{"d_model": 128, "n_head": 4, "n_kv_head": 4, "norm_eps": 1e-05, "positions": "rope", "rope_base": 70400.0, "rope_fraction": 0.25, "extras": ["capped logits"], "init_std_up": 0.0442, "lr_mult_qkv": 0.4, "lr_mult_down": 2.0}
Each number is 200 + 40 x the weight over the matrix's rms, rounded and kept within 0 to 999. Layers, rows and columns count from 0.

# gate: layer 4 MLP gate, 512x128, rms 0.373, rows 206-223, columns 0-127
# up: layer 4 MLP up, 512x128, rms 0.399, rows 206-223, columns 0-127
# down: layer 4 MLP down (transposed), 512x128, rms 0.178, rows 206-223, columns 0-127
gate206,167,198,271,153,155,183,256,199,218,230,200,151,238,187,234,231,270,153,216,146,215,193,191,210,173,148,157,217,204,225,232,178,127,256,175,245,189,186,242,175,178,171,187,217,171,170,225,215,181,237,138,192,204,223,197,241,137,213,218,161,179,254,203,131,155,137,191,231,222,217,180,186,193,172,242,215,258,172,155,183,282,174,243,166,147,227,140,102,221,230,224,201,172,163,244,255,189,221,187,239,135,206,204,213,271,160,180,177,229,254,199,235,177,198,171,115,234,124,213,204,193,150,254,204,187,127,174,182
up206,170,181,237,175,156,211,206,165,239,261,199,183,211,118,207,164,238,210,225,197,218,203,160,220,238,264,190,243,184,185,196,149,183,201,156,198,252,191,230,208,186,174,198,218,187,161,214,183,175,231,194,164,243,234,239,203,221,156,266,183,102,171,182,113,165,236,215,223,179,186,202,192,240,206,236,189,241,210,208,169,252,144,184,219,228,219,169,182,219,250,156,221,148,200,299,213,229,198,214,221,207,210,159,271,229,211,258,145,182,275,169,229,198,210,170,188,229,164,155,167,189,204,241,272,189,172,252,212
down206,246,268,183,216,265,246,173,222,115,151,205,211,220,204,206,271,270,258,181,188,151,178,218,130,159,171,212,181,207,169,177,228,236,187,201,203,113,173,165,195,219,248,207,161,228,243,145,202,215,222,212,283,206,182,197,229,189,235,173,204,212,239,240,285,193,140,175,226,173,198,193,225,209,242,227,221,107,215,212,233,197,163,181,195,174,165,216,259,192,142,239,187,226,160,137,194,214,266,138,143,175,196,164,103,161,222,252,271,235,145,191,178,169,180,263,240,165,208,187,212,244,250,258,177,195,167,152,240
gate207,237,183,212,281,227,226,201,205,189,253,207,217,211,209,147,183,154,286,215,179,189,205,233,210,183,181,282,190,224,168,234,171,196,198,200,196,306,239,188,251,228,184,307,215,224,199,129,247,142,189,216,186,173,145,210,229,201,245,167,196,222,198,229,189,230,226,191,203,172,212,192,190,160,180,286,200,165,238,262,229,265,93,187,119,237,256,179,127,272,136,159,185,180,194,212,221,244,171,241,198,177,168,192,225,189,181,179,268,120,102,131,246,192,255,191,269,154,123,201,216,184,135,209,234,199,191,181,213
up207,233,270,236,169,249,150,172,192,215,137,225,274,200,161,157,270,144,227,158,220,231,165,279,227,213,147,75,192,144,211,215,246,186,173,187,246,189,181,192,200,228,215,179,168,193,260,214,158,256,277,184,148,219,181,219,196,284,148,214,265,121,193,191,242,195,146,190,174,273,218,174,146,197,159,175,207,235,199,113,191,244,281,250,232,230,157,145,305,233,233,227,179,219,204,196,177,143,181,226,166,240,225,173,178,132,235,214,173,181,197,156,175,176,175,180,142,246,242,276,187,173,241,156,156,199,230,202,233
down207,173,208,280,231,171,232,277,154,202,263,166,157,159,178,267,218,189,199,260,194,254,154,136,272,242,184,344,258,199,308,182,169,151,229,293,243,203,152,179,188,187,117,205,141,175,171,325,187,119,117,180,230,195,190,186,281,156,150,197,222,153,201,183,197,187,189,178,231,188,193,242,181,193,225,179,242,194,171,249,239,184,253,267,139,236,248,245,249,188,181,210,174,204,136,178,172,218,256,188,226,139,160,190,186,190,166,222,261,210,196,177,208,174,218,229,222,187,200,194,185,215,235,236,220,161,265,185,235
gate208,145,164,165,259,245,184,141,144,242,241,169,163,195,165,224,174,215,141,227,170,228,300,177,252,166,106,154,226,268,197,212,184,190,188,181,243,201,228,171,227,230,180,127,217,235,180,171,162,185,208,209,224,250,327,232,131,190,148,239,238,248,242,164,197,202,162,161,165,128,147,150,215,137,240,278,127,252,202,158,211,179,141,208,154,243,186,260,222,195,222,227,165,165,216,169,221,242,229,218,145,208,153,220,160,191,233,218,246,166,217,186,149,197,270,161,244,201,166,141,227,159,216,165,216,176,190,179,216
up208,195,178,154,222,235,206,224,175,138,230,201,232,201,200,205,141,295,170,226,242,140,262,152,147,140,232,252,260,215,202,241,233,272,128,186,212,220,184,126,218,160,136,205,188,137,158,217,139,179,146,178,187,152,229,257,167,146,207,292,231,107,228,170,170,151,183,210,189,216,207,265,228,189,173,184,184,197,176,255,145,193,211,215,253,254,184,186,238,218,290,138,138,277,238,196,166,152,219,251,214,237,193,200,243,123,268,142,222,180,219,220,192,196,244,201,243,176,241,171,181,178,109,215,170,224,207,198,116
down208,178,247,198,242,217,210,158,180,162,247,158,250,170,243,239,238,165,197,185,186,210,205,186,202,194,149,238,185,173,173,210,159,212,259,269,190,155,169,244,155,170,200,245,248,198,230,220,216,203,184,156,216,273,152,172,258,133,245,183,202,213,119,178,196,246,173,119,245,165,193,223,186,230,99,177,220,120,208,193,303,159,235,311,162,173,224,225,205,219,175,243,252,254,201,190,242,222,210,127,229,164,202,216,160,240,125,196,221,277,230,226,187,184,188,190,220,241,219,181,210,250,195,250,209,124,201,153,245
gate209,150,161,160,155,235,217,206,331,130,195,218,192,230,236,227,229,152,156,226,190,138,201,170,212,165,186,219,197,192,190,288,246,169,192,187,222,224,256,165,185,197,198,242,218,246,309,200,212,204,269,127,237,230,178,240,209,184,154,208,234,200,188,231,167,195,237,241,238,198,159,194,193,195,183,201,138,224,186,266,152,224,169,159,260,165,229,221,172,145,167,221,190,174,113,217,204,158,197,165,207,258,221,238,186,174,208,236,218,193,236,171,206,195,144,201,161,203,156,207,145,274,154,261,204,243,189,234,162
up209,239,245,207,172,197,178,234,142,192,196,208,251,218,180,216,116,172,191,157,208,230,199,212,298,113,192,186,154,126,255,183,193,206,177,161,229,207,204,257,147,172,224,136,253,231,154,230,197,168,238,219,187,208,213,244,261,183,212,172,200,205,177,235,183,187,147,192,134,196,180,194,180,233,248,222,156,157,212,210,261,207,207,186,210,194,177,220,206,185,161,207,168,170,179,257,280,242,181,151,146,81,228,153,147,180,211,270,246,203,208,177,158,260,229,177,173,202,213,158,176,161,216,154,253,247,239,198,243
down209,218,234,248,198,178,229,242,181,216,258,178,179,194,200,120,302,228,226,192,150,240,178,219,132,231,257,185,283,224,149,166,204,186,206,178,196,182,265,212,254,199,174,219,203,225,233,252,221,202,133,209,252,201,258,172,116,230,185,301,216,216,193,159,201,147,239,186,177,237,214,212,215,164,197,193,217,257,186,218,202,232,248,206,198,171,251,230,195,182,168,245,204,157,222,202,192,180,185,265,229,219,203,237,206,267,180,182,158,176,198,187,220,210,171,211,201,206,183,249,206,147,192,214,173,175,180,204,165
gate210,245,175,207,208,196,201,260,141,135,224,87,214,208,143,211,172,215,185,185,211,114,199,265,258,201,205,138,199,214,110,111,181,194,228,177,217,223,174,166,192,186,257,218,254,191,216,217,243,184,157,222,179,289,134,172,164,168,182,132,157,206,219,195,214,262,222,233,264,248,206,190,155,205,174,256,188,200,205,139,189,237,189,159,222,206,194,153,195,218,217,226,182,92,130,237,234,95,169,231,211,154,155,137,150,241,211,199,192,182,158,219,181,191,199,136,223,237,187,178,200,234,203,180,209,197,167,169,215
up210,211,217,200,259,235,275,106,139,172,262,196,152,174,182,140,189,170,197,264,141,255,181,195,209,172,244,214,217,170,242,299,177,150,262,189,184,132,207,238,196,202,211,189,213,234,266,187,262,183,127,197,150,217,183,176,157,188,168,244,230,196,188,227,264,137,219,263,199,248,233,207,187,263,228,217,191,202,154,236,191,133,104,96,173,136,205,160,228,188,261,218,112,223,231,213,183,207,193,216,155,200,217,130,125,236,247,177,155,243,230,205,179,263,196,184,252,198,209,220,148,135,228,185,185,238,161,217,164
down210,165,216,206,167,201,255,134,213,170,208,186,207,178,241,249,143,169,138,158,144,157,192,190,214,188,221,267,160,170,189,319,210,217,172,170,156,170,187,362,257,241,203,244,166,178,182,247,242,192,251,224,144,187,148,127,267,193,158,224,233,199,210,201,179,146,293,163,227,196,209,229,228,157,232,166,191,221,251,267,228,206,219,220,222,213,195,233,163,151,214,149,237,218,221,147,208,205,137,221,197,155,202,209,248,219,95,250,148,217,175,232,249,142,216,182,186,189,223,172,211,215,213,214,188,168,107,201,192
gate211,229,206,218,261,204,186,213,201,187,85,260,221,254,209,155,198,276,235,218,188,275,152,176,293,207,227,130,263,163,140,214,270,186,154,190,195,172,258,171,177,210,263,249,242,281,176,196,248,219,208,164,157,200,181,227,181,179,230,159,236,234,262,176,152,190,206,213,196,235,177,206,252,193,185,183,162,174,99,142,249,205,184,187,169,304,143,192,241,204,203,220,108,123,218,223,263,196,198,216,221,189,152,221,175,218,170,167,204,192,193,253,166,162,199,169,197,208,237,214,281,246,212,236,213,152,221,198,247
up211,204,192,164,228,272,222,140,229,190,170,181,177,240,233,233,199,174,222,237,165,206,261,228,243,153,172,216,180,234,178,179,302,216,151,250,348,221,156,162,201,313,164,221,129,212,178,209,255,226,205,235,219,270,221,184,332,167,183,226,160,229,198,268,232,253,224,223,191,249,203,235,119,233,308,100,195,191,170,295,76,223,195,204,215,224,140,92,158,194,204,167,216,182,241,161,198,183,166,231,261,107,170,162,252,140,237,132,165,181,127,206,203,222,163,196,172,233,292,251,186,178,248,220,266,233,287,151,250
down211,184,163,275,72,144,244,275,131,175,197,220,227,225,209,262,247,233,205,205,204,243,157,200,203,216,252,303,206,225,209,224,273,171,240,168,248,156,166,215,218,197,199,250,217,259,223,210,242,199,220,202,186,250,212,211,198,162,151,171,211,196,185,225,197,219,142,288,123,183,205,163,234,221,128,155,133,204,217,165,249,199,215,153,179,113,132,280,262,173,181,266,242,168,216,213,198,230,169,187,268,226,122,237,142,235,147,223,206,160,230,96,154,232,240,122,155,270,285,147,182,215,130,238,167,183,188,187,195
gate212,152,241,162,197,138,340,246,191,185,223,180,180,172,202,164,198,199,151,135,213,183,201,235,183,225,184,192,259,221,182,235,184,155,170,186,186,244,192,255,240,158,172,297,167,215,186,202,218,194,228,221,204,201,231,205,136,120,187,222,195,216,225,186,180,231,192,282,226,210,226,241,180,181,184,217,281,273,125,263,204,212,165,155,146,157,224,183,173,146,162,258,190,177,197,215,115,205,132,148,246,253,232,139,216,168,273,186,241,129,224,181,156,200,174,195,214,261,209,197,196,205,230,198,201,180,215,299,194
up212,228,239,176,169,216,200,175,214,154,210,161,187,197,217,214,219,158,201,228,153,219,160,249,190,166,192,234,182,232,204,156,113,174,219,156,243,239,234,171,183,203,260,252,136,176,169,226,202,138,121,187,246,185,221,243,215,146,272,178,228,202,167,181,242,195,188,221,223,298,253,180,223,180,143,183,261,212,207,184,164,185,197,208,210,270,216,237,188,220,254,254,201,196,169,163,118,244,165,162,165,207,257,233,162,210,232,231,234,275,155,236,180,212,151,204,209,260,261,251,170,220,239,221,275,198,212,274,175
down212,205,158,189,226,224,215,218,227,178,161,254,203,172,194,157,214,203,230,183,236,187,158,165,137,237,181,192,223,231,121,225,163,135,209,220,177,255,179,229,265,189,110,172,174,160,151,159,261,270,204,185,260,212,198,162,170,229,184,192,169,228,241,257,214,253,171,238,180,112,195,152,235,211,150,237,192,175,186,298,255,233,159,239,194,190,193,175,156,185,187,184,136,221,253,212,279,193,211,230,179,239,201,167,228,143,211,168,249,187,155,225,225,235,173,201,248,240,151,208,262,252,200,187,185,165,237,236,187
gate213,169,220,208,228,188,257,195,262,144,184,186,276,145,184,226,134,229,269,222,221,152,229,267,280,188,207,192,231,234,228,229,224,160,277,215,241,268,194,199,123,211,217,202,147,186,177,163,192,207,138,230,235,243,136,226,158,205,150,174,192,197,202,177,133,229,238,192,273,171,183,198,130,195,157,158,210,152,265,208,210,174,116,247,138,203,148,246,277,131,209,203,177,204,183,211,260,263,185,230,259,136,179,139,228,158,211,248,193,241,251,195,196,238,172,206,151,170,159,212,210,255,165,178,226,204,219,182,171
up213,145,200,122,208,192,169,217,154,179,251,208,159,207,226,174,238,236,141,185,172,199,176,163,134,255,162,185,228,144,154,190,148,288,181,181,213,192,167,258,229,181,182,163,205,178,186,222,154,241,253,123,214,238,212,181,214,214,228,225,210,117,211,273,171,198,164,213,147,175,209,220,246,162,290,242,224,219,147,197,217,205,151,235,233,174,243,161,159,235,143,195,231,278,203,174,126,165,271,230,186,226,286,236,187,212,190,164,241,103,229,230,268,152,210,242,224,183,194,213,227,123,126,249,194,154,229,239,259
down213,223,205,234,163,150,243,177,147,231,194,275,225,118,264,184,276,161,214,187,283,231,156,212,208,262,207,192,214,218,174,219,184,200,169,244,180,206,145,203,191,232,218,168,239,245,277,219,259,169,203,248,147,219,119,265,186,159,153,206,267,112,206,152,234,255,216,118,252,180,205,189,262,209,176,252,268,219,199,181,213,178,270,208,246,124,129,155,222,206,239,215,206,158,199,230,178,216,81,177,211,125,203,189,213,224,175,233,170,162,216,201,166,279,227,281,166,145,223,177,145,206,154,127,185,204,178,175,117
gate214,151,272,167,159,151,218,317,247,212,196,249,252,153,179,201,224,200,179,217,269,202,201,211,235,188,160,186,145,205,299,206,259,260,162,140,190,180,177,197,247,223,205,240,236,224,198,143,194,216,169,201,227,256,117,178,202,239,145,284,218,192,153,243,161,255,231,211,193,250,263,190,181,191,138,201,174,286,222,187,220,192,255,122,180,229,163,220,174,185,211,188,205,152,220,188,173,164,312,213,175,184,117,163,198,231,175,196,171,278,194,256,197,247,259,208,189,258,158,238,136,190,240,208,217,220,181,218,254
up214,239,220,188,173,191,154,230,228,213,185,245,260,176,225,243,241,157,259,245,211,163,253,239,217,257,257,189,207,194,209,223,214,185,156,239,231,106,299,178,185,203,269,207,147,200,232,236,214,168,252,177,187,201,155,192,203,170,200,192,194,234,198,131,185,176,228,178,205,183,235,158,153,285,243,190,260,263,237,180,253,162,237,178,201,214,202,244,179,232,222,178,284,195,128,229,173,190,138,263,198,162,203,245,171,245,169,234,167,204,205,227,223,170,120,225,226,167,157,152,186,219,202,182,190,210,197,79,214
down214,223,265,179,202,247,175,179,179,129,241,173,179,202,189,136,135,123,214,199,173,214,213,238,202,167,132,273,223,239,179,121,191,172,227,223,170,232,229,243,211,168,187,220,157,214,122,197,169,195,194,160,273,141,292,220,206,198,169,210,161,153,269,229,226,232,157,167,244,186,188,223,260,188,212,209,197,158,272,178,153,252,228,244,213,213,194,182,185,221,175,198,201,247,147,155,167,156,143,187,139,320,221,200,216,163,201,134,197,225,199,276,204,206,254,280,205,243,238,129,200,184,211,177,194,225,195,190,198
gate215,181,138,260,242,203,136,227,216,218,136,265,181,230,243,183,124,252,235,220,263,235,217,172,246,210,240,204,182,125,102,134,225,234,195,153,250,145,169,188,237,116,269,250,245,175,150,245,229,175,235,173,246,146,245,157,190,185,227,153,203,141,174,161,127,238,223,261,137,170,172,239,196,189,276,197,107,199,216,245,162,198,203,209,219,172,189,168,210,243,181,165,203,187,135,160,169,210,176,183,207,198,226,198,273,228,178,243,214,196,239,259,189,212,205,206,135,265,240,148,114,227,195,222,161,292,160,192,163
up215,210,226,187,217,223,230,226,218,202,150,172,216,190,118,167,327,174,161,263,184,152,235,197,246,211,209,167,218,165,130,301,176,181,209,218,201,199,165,188,207,139,234,239,254,142,221,147,224,88,199,177,200,172,218,186,217,80,169,187,203,193,155,235,114,174,171,237,168,203,244,265,246,156,161,219,169,242,170,140,262,154,154,107,166,192,222,261,148,154,241,224,272,192,119,146,177,190,254,171,239,169,190,198,173,274,197,262,247,192,177,171,209,214,263,211,207,228,222,176,129,218,212,294,215,240,158,205,133
down215,188,211,237,174,200,154,243,191,186,170,200,178,172,118,240,195,180,168,248,173,166,219,231,252,209,227,192,187,219,193,135,170,201,210,197,171,231,203,276,205,131,187,199,143,180,203,240,207,220,196,273,269,234,238,219,254,176,241,114,216,188,248,290,248,167,150,183,197,214,147,175,158,144,185,209,225,203,199,244,185,173,199,159,283,202,230,40,220,191,156,202,179,165,188,326,211,283,185,137,176,164,275,237,204,148,154,143,197,218,244,178,157,236,201,189,220,240,170,157,199,135,219,180,258,226,169,241,217
gate216,158,256,244,190,282,260,170,223,227,219,168,129,182,166,139,210,227,200,179,201,197,262,204,222,227,189,208,136,213,143,226,132,214,211,211,263,245,268,194,89,190,234,199,184,192,224,198,225,166,195,165,142,215,190,218,196,226,271,183,181,178,170,154,210,195,294,180,214,262,205,230,170,214,229,208,219,163,186,250,212,177,215,242,209,134,234,201,256,199,249,228,165,230,151,203,263,305,192,196,200,211,193,192,194,129,166,209,174,248,208,208,185,279,273,187,234,136,275,222,239,191,212,145,214,166,228,296,241
up216,158,278,206,188,158,176,242,224,274,171,218,268,206,179,252,224,207,199,183,220,159,155,280,232,200,219,237,237,172,184,199,200,161,223,224,172,110,94,211,178,233,192,177,229,239,208,147,126,181,195,232,199,199,201,176,234,143,243,202,209,211,237,210,268,163,99,157,137,215,199,180,138,88,159,184,229,197,227,162,269,221,221,269,198,195,184,150,159,193,226,208,212,197,233,238,262,165,273,103,125,189,230,138,236,222,178,173,216,189,252,235,232,133,229,268,224,198,143,214,190,248,170,169,224,249,192,198,219
down216,260,271,173,226,117,165,178,236,214,140,208,210,130,144,229,188,166,192,301,297,248,194,146,156,178,200,324,142,161,188,167,265,203,149,219,191,268,225,257,266,179,236,232,186,156,193,143,236,180,243,160,248,256,203,169,193,153,222,252,168,184,164,169,182,254,169,171,253,197,235,185,121,166,148,225,193,229,169,180,233,186,164,245,187,145,203,191,269,139,164,233,234,174,208,266,189,210,219,173,199,190,147,165,215,236,252,204,228,172,148,123,173,138,159,207,174,188,243,188,240,223,138,191,213,212,162,195,126
gate217,154,170,235,230,287,152,261,192,230,226,169,198,217,160,212,221,205,186,218,203,179,179,194,193,222,198,282,165,243,182,244,187,220,190,253,239,197,157,224,239,175,193,176,133,161,202,183,177,134,256,219,209,154,267,261,236,254,213,240,208,232,223,229,246,211,133,199,231,156,237,208,243,219,227,126,190,225,149,226,173,183,144,143,197,203,196,230,271,178,157,169,150,145,178,136,226,229,153,186,179,243,215,204,195,119,217,225,263,199,135,149,197,174,203,297,261,221,225,185,262,122,205,236,294,231,229,133,192
up217,198,258,168,109,221,219,207,239,139,229,270,249,190,198,147,245,233,258,198,165,169,167,146,152,204,138,217,271,198,241,238,99,177,161,240,244,215,175,185,214,234,163,156,210,177,194,210,152,170,173,167,195,211,230,178,199,219,255,145,251,218,198,227,214,193,232,240,211,274,197,204,145,243,228,222,246,227,188,165,264,216,222,222,190,187,288,135,238,188,185,181,243,194,230,169,139,238,296,116,210,189,269,260,229,128,196,247,193,267,216,194,213,218,186,166,152,228,203,179,250,321,228,213,144,247,192,221,232
down217,208,170,215,213,197,134,191,147,208,252,155,222,236,275,249,205,188,175,165,195,195,195,199,228,213,176,186,119,185,234,250,184,192,260,164,137,148,151,249,213,196,165,225,284,167,195,177,284,204,187,211,249,206,135,182,239,120,172,186,209,224,195,175,237,161,152,201,220,146,167,188,182,235,303,206,170,186,139,286,186,178,241,198,195,194,95,167,251,292,260,107,150,201,247,219,200,161,174,235,156,210,107,223,155,254,175,152,191,244,217,256,225,223,211,208,180,115,152,235,251,205,275,239,182,198,263,192,203
gate218,240,145,170,178,211,280,229,177,228,171,223,213,172,212,223,265,166,284,173,119,249,205,258,255,177,147,273,206,163,200,221,182,162,178,144,219,200,165,278,231,255,157,216,142,116,152,148,201,218,228,248,184,263,196,178,171,213,197,248,199,216,208,232,148,235,287,189,261,251,211,238,164,310,231,286,270,134,221,187,204,247,184,230,224,210,225,167,202,202,188,159,180,190,267,262,171,202,276,145,222,190,141,163,204,227,192,178,195,212,234,217,127,252,169,196,249,105,217,272,155,190,226,277,220,216,138,191,225
up218,167,248,155,165,161,162,233,211,210,187,151,179,129,202,254,176,201,205,206,233,115,175,181,206,159,204,166,162,154,193,144,262,176,146,158,212,241,200,130,110,190,178,257,204,161,114,192,233,196,117,235,234,152,273,223,255,159,243,149,133,167,263,167,217,155,209,236,199,260,240,142,214,130,130,332,141,211,178,178,218,246,179,213,220,161,203,284,172,219,232,193,179,227,177,188,234,226,228,247,178,201,249,194,190,167,231,224,200,240,256,264,287,214,153,208,113,191,274,175,205,203,160,256,184,185,183,178,193
down218,205,188,235,299,193,169,189,237,290,182,283,256,158,233,157,169,199,174,174,196,240,171,226,169,232,164,174,243,273,213,253,234,127,165,164,201,236,245,183,217,236,274,208,187,164,201,264,112,172,133,181,204,235,203,220,154,192,119,184,199,242,186,178,220,196,202,170,144,216,191,209,221,135,214,163,183,194,200,172,176,192,243,212,223,244,158,110,149,166,221,269,204,102,222,251,214,198,202,261,249,214,144,229,156,234,169,194,140,97,229,234,136,221,164,176,188,261,224,282,169,137,291,192,213,189,224,219,138
gate219,179,179,183,211,200,183,209,153,274,179,177,141,218,279,192,211,198,160,205,154,218,125,162,217,265,246,164,225,189,187,144,230,245,128,245,131,148,116,180,158,172,188,177,189,185,147,227,179,283,186,192,202,177,131,175,194,221,144,254,268,172,175,246,171,150,209,223,267,212,228,172,200,210,246,186,123,185,190,194,131,268,232,209,219,210,204,227,265,240,159,179,226,246,224,192,173,209,237,278,203,196,206,182,210,166,205,129,169,186,206,220,254,163,165,183,186,165,183,165,243,159,170,188,202,180,200,161,185
up219,194,180,212,191,95,170,214,173,236,173,176,258,174,269,222,150,259,181,190,224,253,175,188,260,172,297,152,214,246,213,148,166,214,123,160,192,166,251,227,224,240,183,256,210,180,164,169,208,198,125,205,218,185,197,202,175,129,217,258,173,196,122,166,170,231,171,195,271,271,231,189,237,197,205,233,201,188,229,163,164,207,207,235,217,220,218,220,246,280,213,214,222,216,215,203,262,176,159,265,159,159,214,197,197,203,194,212,174,220,217,171,222,243,221,207,131,221,248,204,161,202,158,149,202,162,163,167,135
down219,190,219,214,216,273,189,138,213,149,256,247,175,181,131,157,210,125,231,199,194,212,181,186,242,229,134,210,220,161,209,228,264,195,185,199,252,250,130,170,244,175,217,171,170,232,166,224,188,198,254,214,184,233,180,200,249,208,201,123,224,185,256,218,158,175,181,238,162,163,195,206,178,222,222,211,178,227,161,197,258,222,177,209,231,187,223,257,131,159,238,196,189,194,212,141,202,169,182,209,215,213,172,194,235,158,202,175,164,176,228,193,237,165,180,234,242,167,157,224,205,234,173,263,205,163,198,278,238
gate220,164,163,146,167,192,154,197,255,193,190,221,215,228,202,265,256,229,242,201,216,137,203,142,214,111,233,205,138,221,218,258,241,239,220,196,230,223,123,229,184,170,202,197,210,233,117,226,148,246,223,163,244,193,193,169,221,179,236,169,226,158,194,232,218,142,195,198,202,183,187,196,211,261,195,186,186,206,144,148,148,170,207,263,225,283,170,224,209,197,203,159,151,291,192,181,204,216,239,244,180,168,190,188,227,164,190,144,181,240,235,237,228,100,191,239,159,136,180,274,294,230,230,190,264,228,219,172,198
up220,186,74,152,223,210,194,176,230,115,141,221,154,227,151,216,179,193,211,199,276,180,159,179,210,163,193,190,137,219,158,193,189,194,226,204,109,271,149,218,148,165,186,176,189,250,141,211,134,233,230,197,191,230,280,203,177,198,186,227,241,162,208,271,238,182,190,228,184,262,165,154,175,213,209,203,163,213,150,178,202,186,204,92,239,206,86,188,205,194,168,234,207,242,234,183,271,226,198,166,199,163,215,248,197,187,304,197,148,152,180,211,212,182,237,261,162,212,165,225,220,183,138,200,213,152,203,215,211
down220,196,243,177,201,211,170,195,193,168,140,176,206,248,210,239,176,154,263,212,164,144,154,177,246,123,188,193,284,289,225,214,232,255,279,219,223,136,191,251,181,188,153,260,234,151,229,140,210,143,234,155,207,225,139,119,219,132,220,150,205,214,238,282,230,171,169,221,278,219,202,147,259,171,209,211,175,207,175,210,213,190,172,248,223,210,233,139,212,210,110,202,174,227,197,214,140,236,226,207,231,190,233,212,181,200,140,200,203,206,214,167,256,175,226,221,216,222,189,231,217,132,226,206,200,269,151,213,204
gate221,256,219,187,126,226,205,176,203,205,192,162,238,229,169,125,196,180,261,198,151,165,189,177,188,214,198,225,191,184,197,242,171,222,274,190,204,299,204,272,186,186,231,195,152,225,122,173,170,195,147,174,207,210,254,197,219,151,237,156,217,199,233,142,211,163,219,289,205,180,213,203,154,176,127,182,298,233,254,176,231,170,152,186,169,199,184,161,241,176,173,272,253,127,263,288,253,166,227,118,159,218,263,291,202,206,176,141,206,250,197,289,241,194,199,239,209,179,122,172,214,165,198,193,255,200,234,199,174
up221,242,210,160,212,302,137,210,223,140,226,291,291,228,216,277,182,291,190,180,230,215,126,207,211,221,154,173,157,242,184,187,178,238,115,196,206,158,232,162,181,219,197,160,255,180,170,146,205,211,251,206,219,227,220,189,219,191,173,220,156,225,173,220,261,185,230,197,175,226,218,175,218,264,188,224,153,170,163,164,196,170,219,209,229,260,222,220,246,270,153,214,252,226,202,222,165,278,229,274,182,263,250,270,297,158,131,227,208,192,206,182,121,209,253,218,250,272,169,197,193,216,193,168,232,173,231,189,213
down221,169,184,232,155,139,275,188,167,216,169,186,223,188,152,230,218,177,218,185,207,237,166,247,191,189,153,276,179,226,205,212,133,200,219,251,110,222,219,237,227,201,191,187,185,169,266,227,218,208,190,216,182,100,192,199,208,218,237,194,221,228,135,180,199,247,185,226,273,229,165,267,172,143,262,202,220,252,230,230,151,222,239,219,179,193,157,166,199,207,281,191,225,237,241,178,213,209,158,217,255,219,162,141,125,174,242,233,277,172,193,209,222,133,174,143,219,118,210,155,236,160,237,157,207,253,132,150,211
gate222,235,263,296,234,129,198,151,270,245,167,276,216,195,219,168,210,173,212,185,234,162,185,209,201,170,252,173,233,203,195,135,237,224,148,235,137,232,200,109,199,261,175,180,222,142,194,171,203,218,183,163,172,259,206,167,152,203,128,188,207,192,147,200,245,178,216,244,230,175,224,223,195,163,132,155,186,229,217,165,153,204,113,186,195,245,229,161,134,119,234,232,198,199,216,169,268,180,148,237,257,109,207,233,236,198,213,138,178,127,185,236,115,198,174,249,176,232,186,186,226,173,239,158,143,176,189,236,100
up222,207,165,158,184,190,221,282,163,174,259,138,153,157,185,200,174,203,182,234,209,209,172,155,213,251,181,163,172,187,174,242,178,127,218,195,220,177,142,207,181,212,218,209,176,215,263,171,196,161,195,201,208,254,235,221,178,258,175,186,205,147,270,210,227,153,189,256,151,205,195,153,173,257,195,172,240,208,284,184,234,222,196,132,162,214,184,193,276,204,213,209,227,162,185,277,210,248,279,262,282,155,212,225,210,223,199,200,243,191,210,161,156,244,195,173,179,161,165,236,264,265,200,261,244,215,258,146,220
down222,200,197,148,174,211,177,130,219,288,213,129,247,223,213,209,175,255,177,143,153,203,232,178,242,197,156,119,228,187,168,194,237,236,203,233,184,187,275,241,186,221,213,246,186,292,147,207,192,188,215,178,159,215,246,136,246,169,186,189,180,221,113,197,212,140,239,179,256,192,228,272,277,190,136,217,246,231,206,157,208,289,222,183,248,206,248,195,193,164,152,246,182,273,233,176,162,189,189,140,131,261,185,205,172,209,194,230,235,173,184,284,227,254,195,302,201,269,181,236,245,150,167,150,215,218,111,226,198
gate223,108,212,243,171,177,159,215,270,237,183,220,186,237,290,220,188,224,231,254,234,253,165,218,194,223,308,227,186,240,147,191,190,202,190,231,234,202,212,212,120,185,90,191,206,166,154,215,212,172,217,200,200,235,205,210,251,250,153,176,183,240,233,160,174,163,203,151,241,177,314,237,211,157,216,216,230,112,232,177,106,206,188,126,214,216,166,214,168,202,209,256,184,174,200,145,174,208,140,219,184,264,163,173,208,155,159,231,244,236,214,221,227,247,168,197,219,221,257,209,182,283,178,243,223,280,189,222,131
up223,211,206,125,206,162,158,224,183,224,213,195,198,221,282,182,146,217,195,226,191,161,217,227,228,194,180,230,203,88,186,271,254,173,202,263,211,221,229,158,142,237,254,235,213,225,181,290,265,184,154,271,243,122,198,220,163,162,131,195,154,190,211,130,146,228,205,215,222,200,208,208,275,169,184,176,186,243,187,227,239,205,191,196,229,268,217,232,181,205,192,184,242,130,258,203,199,199,244,164,235,138,169,213,147,189,248,170,153,235,158,260,198,212,208,183,209,147,139,221,258,216,228,174,202,202,148,190,193
down223,206,130,265,187,256,251,215,160,155,261,203,166,228,132,184,208,149,213,154,192,204,188,195,206,174,260,246,240,235,227,177,193,205,225,234,209,175,137,240,160,182,126,204,267,192,204,216,202,175,224,222,142,273,192,223,197,236,249,260,257,238,227,208,212,258,116,192,195,239,177,179,117,200,140,287,256,137,212,213,238,170,284,224,184,205,210,212,158,220,293,224,171,184,91,167,218,156,236,197,126,217,193,288,167,183,161,180,200,207,216,202,216,189,188,233,172,220,194,212,217,240,153,248,188,144,238,155,247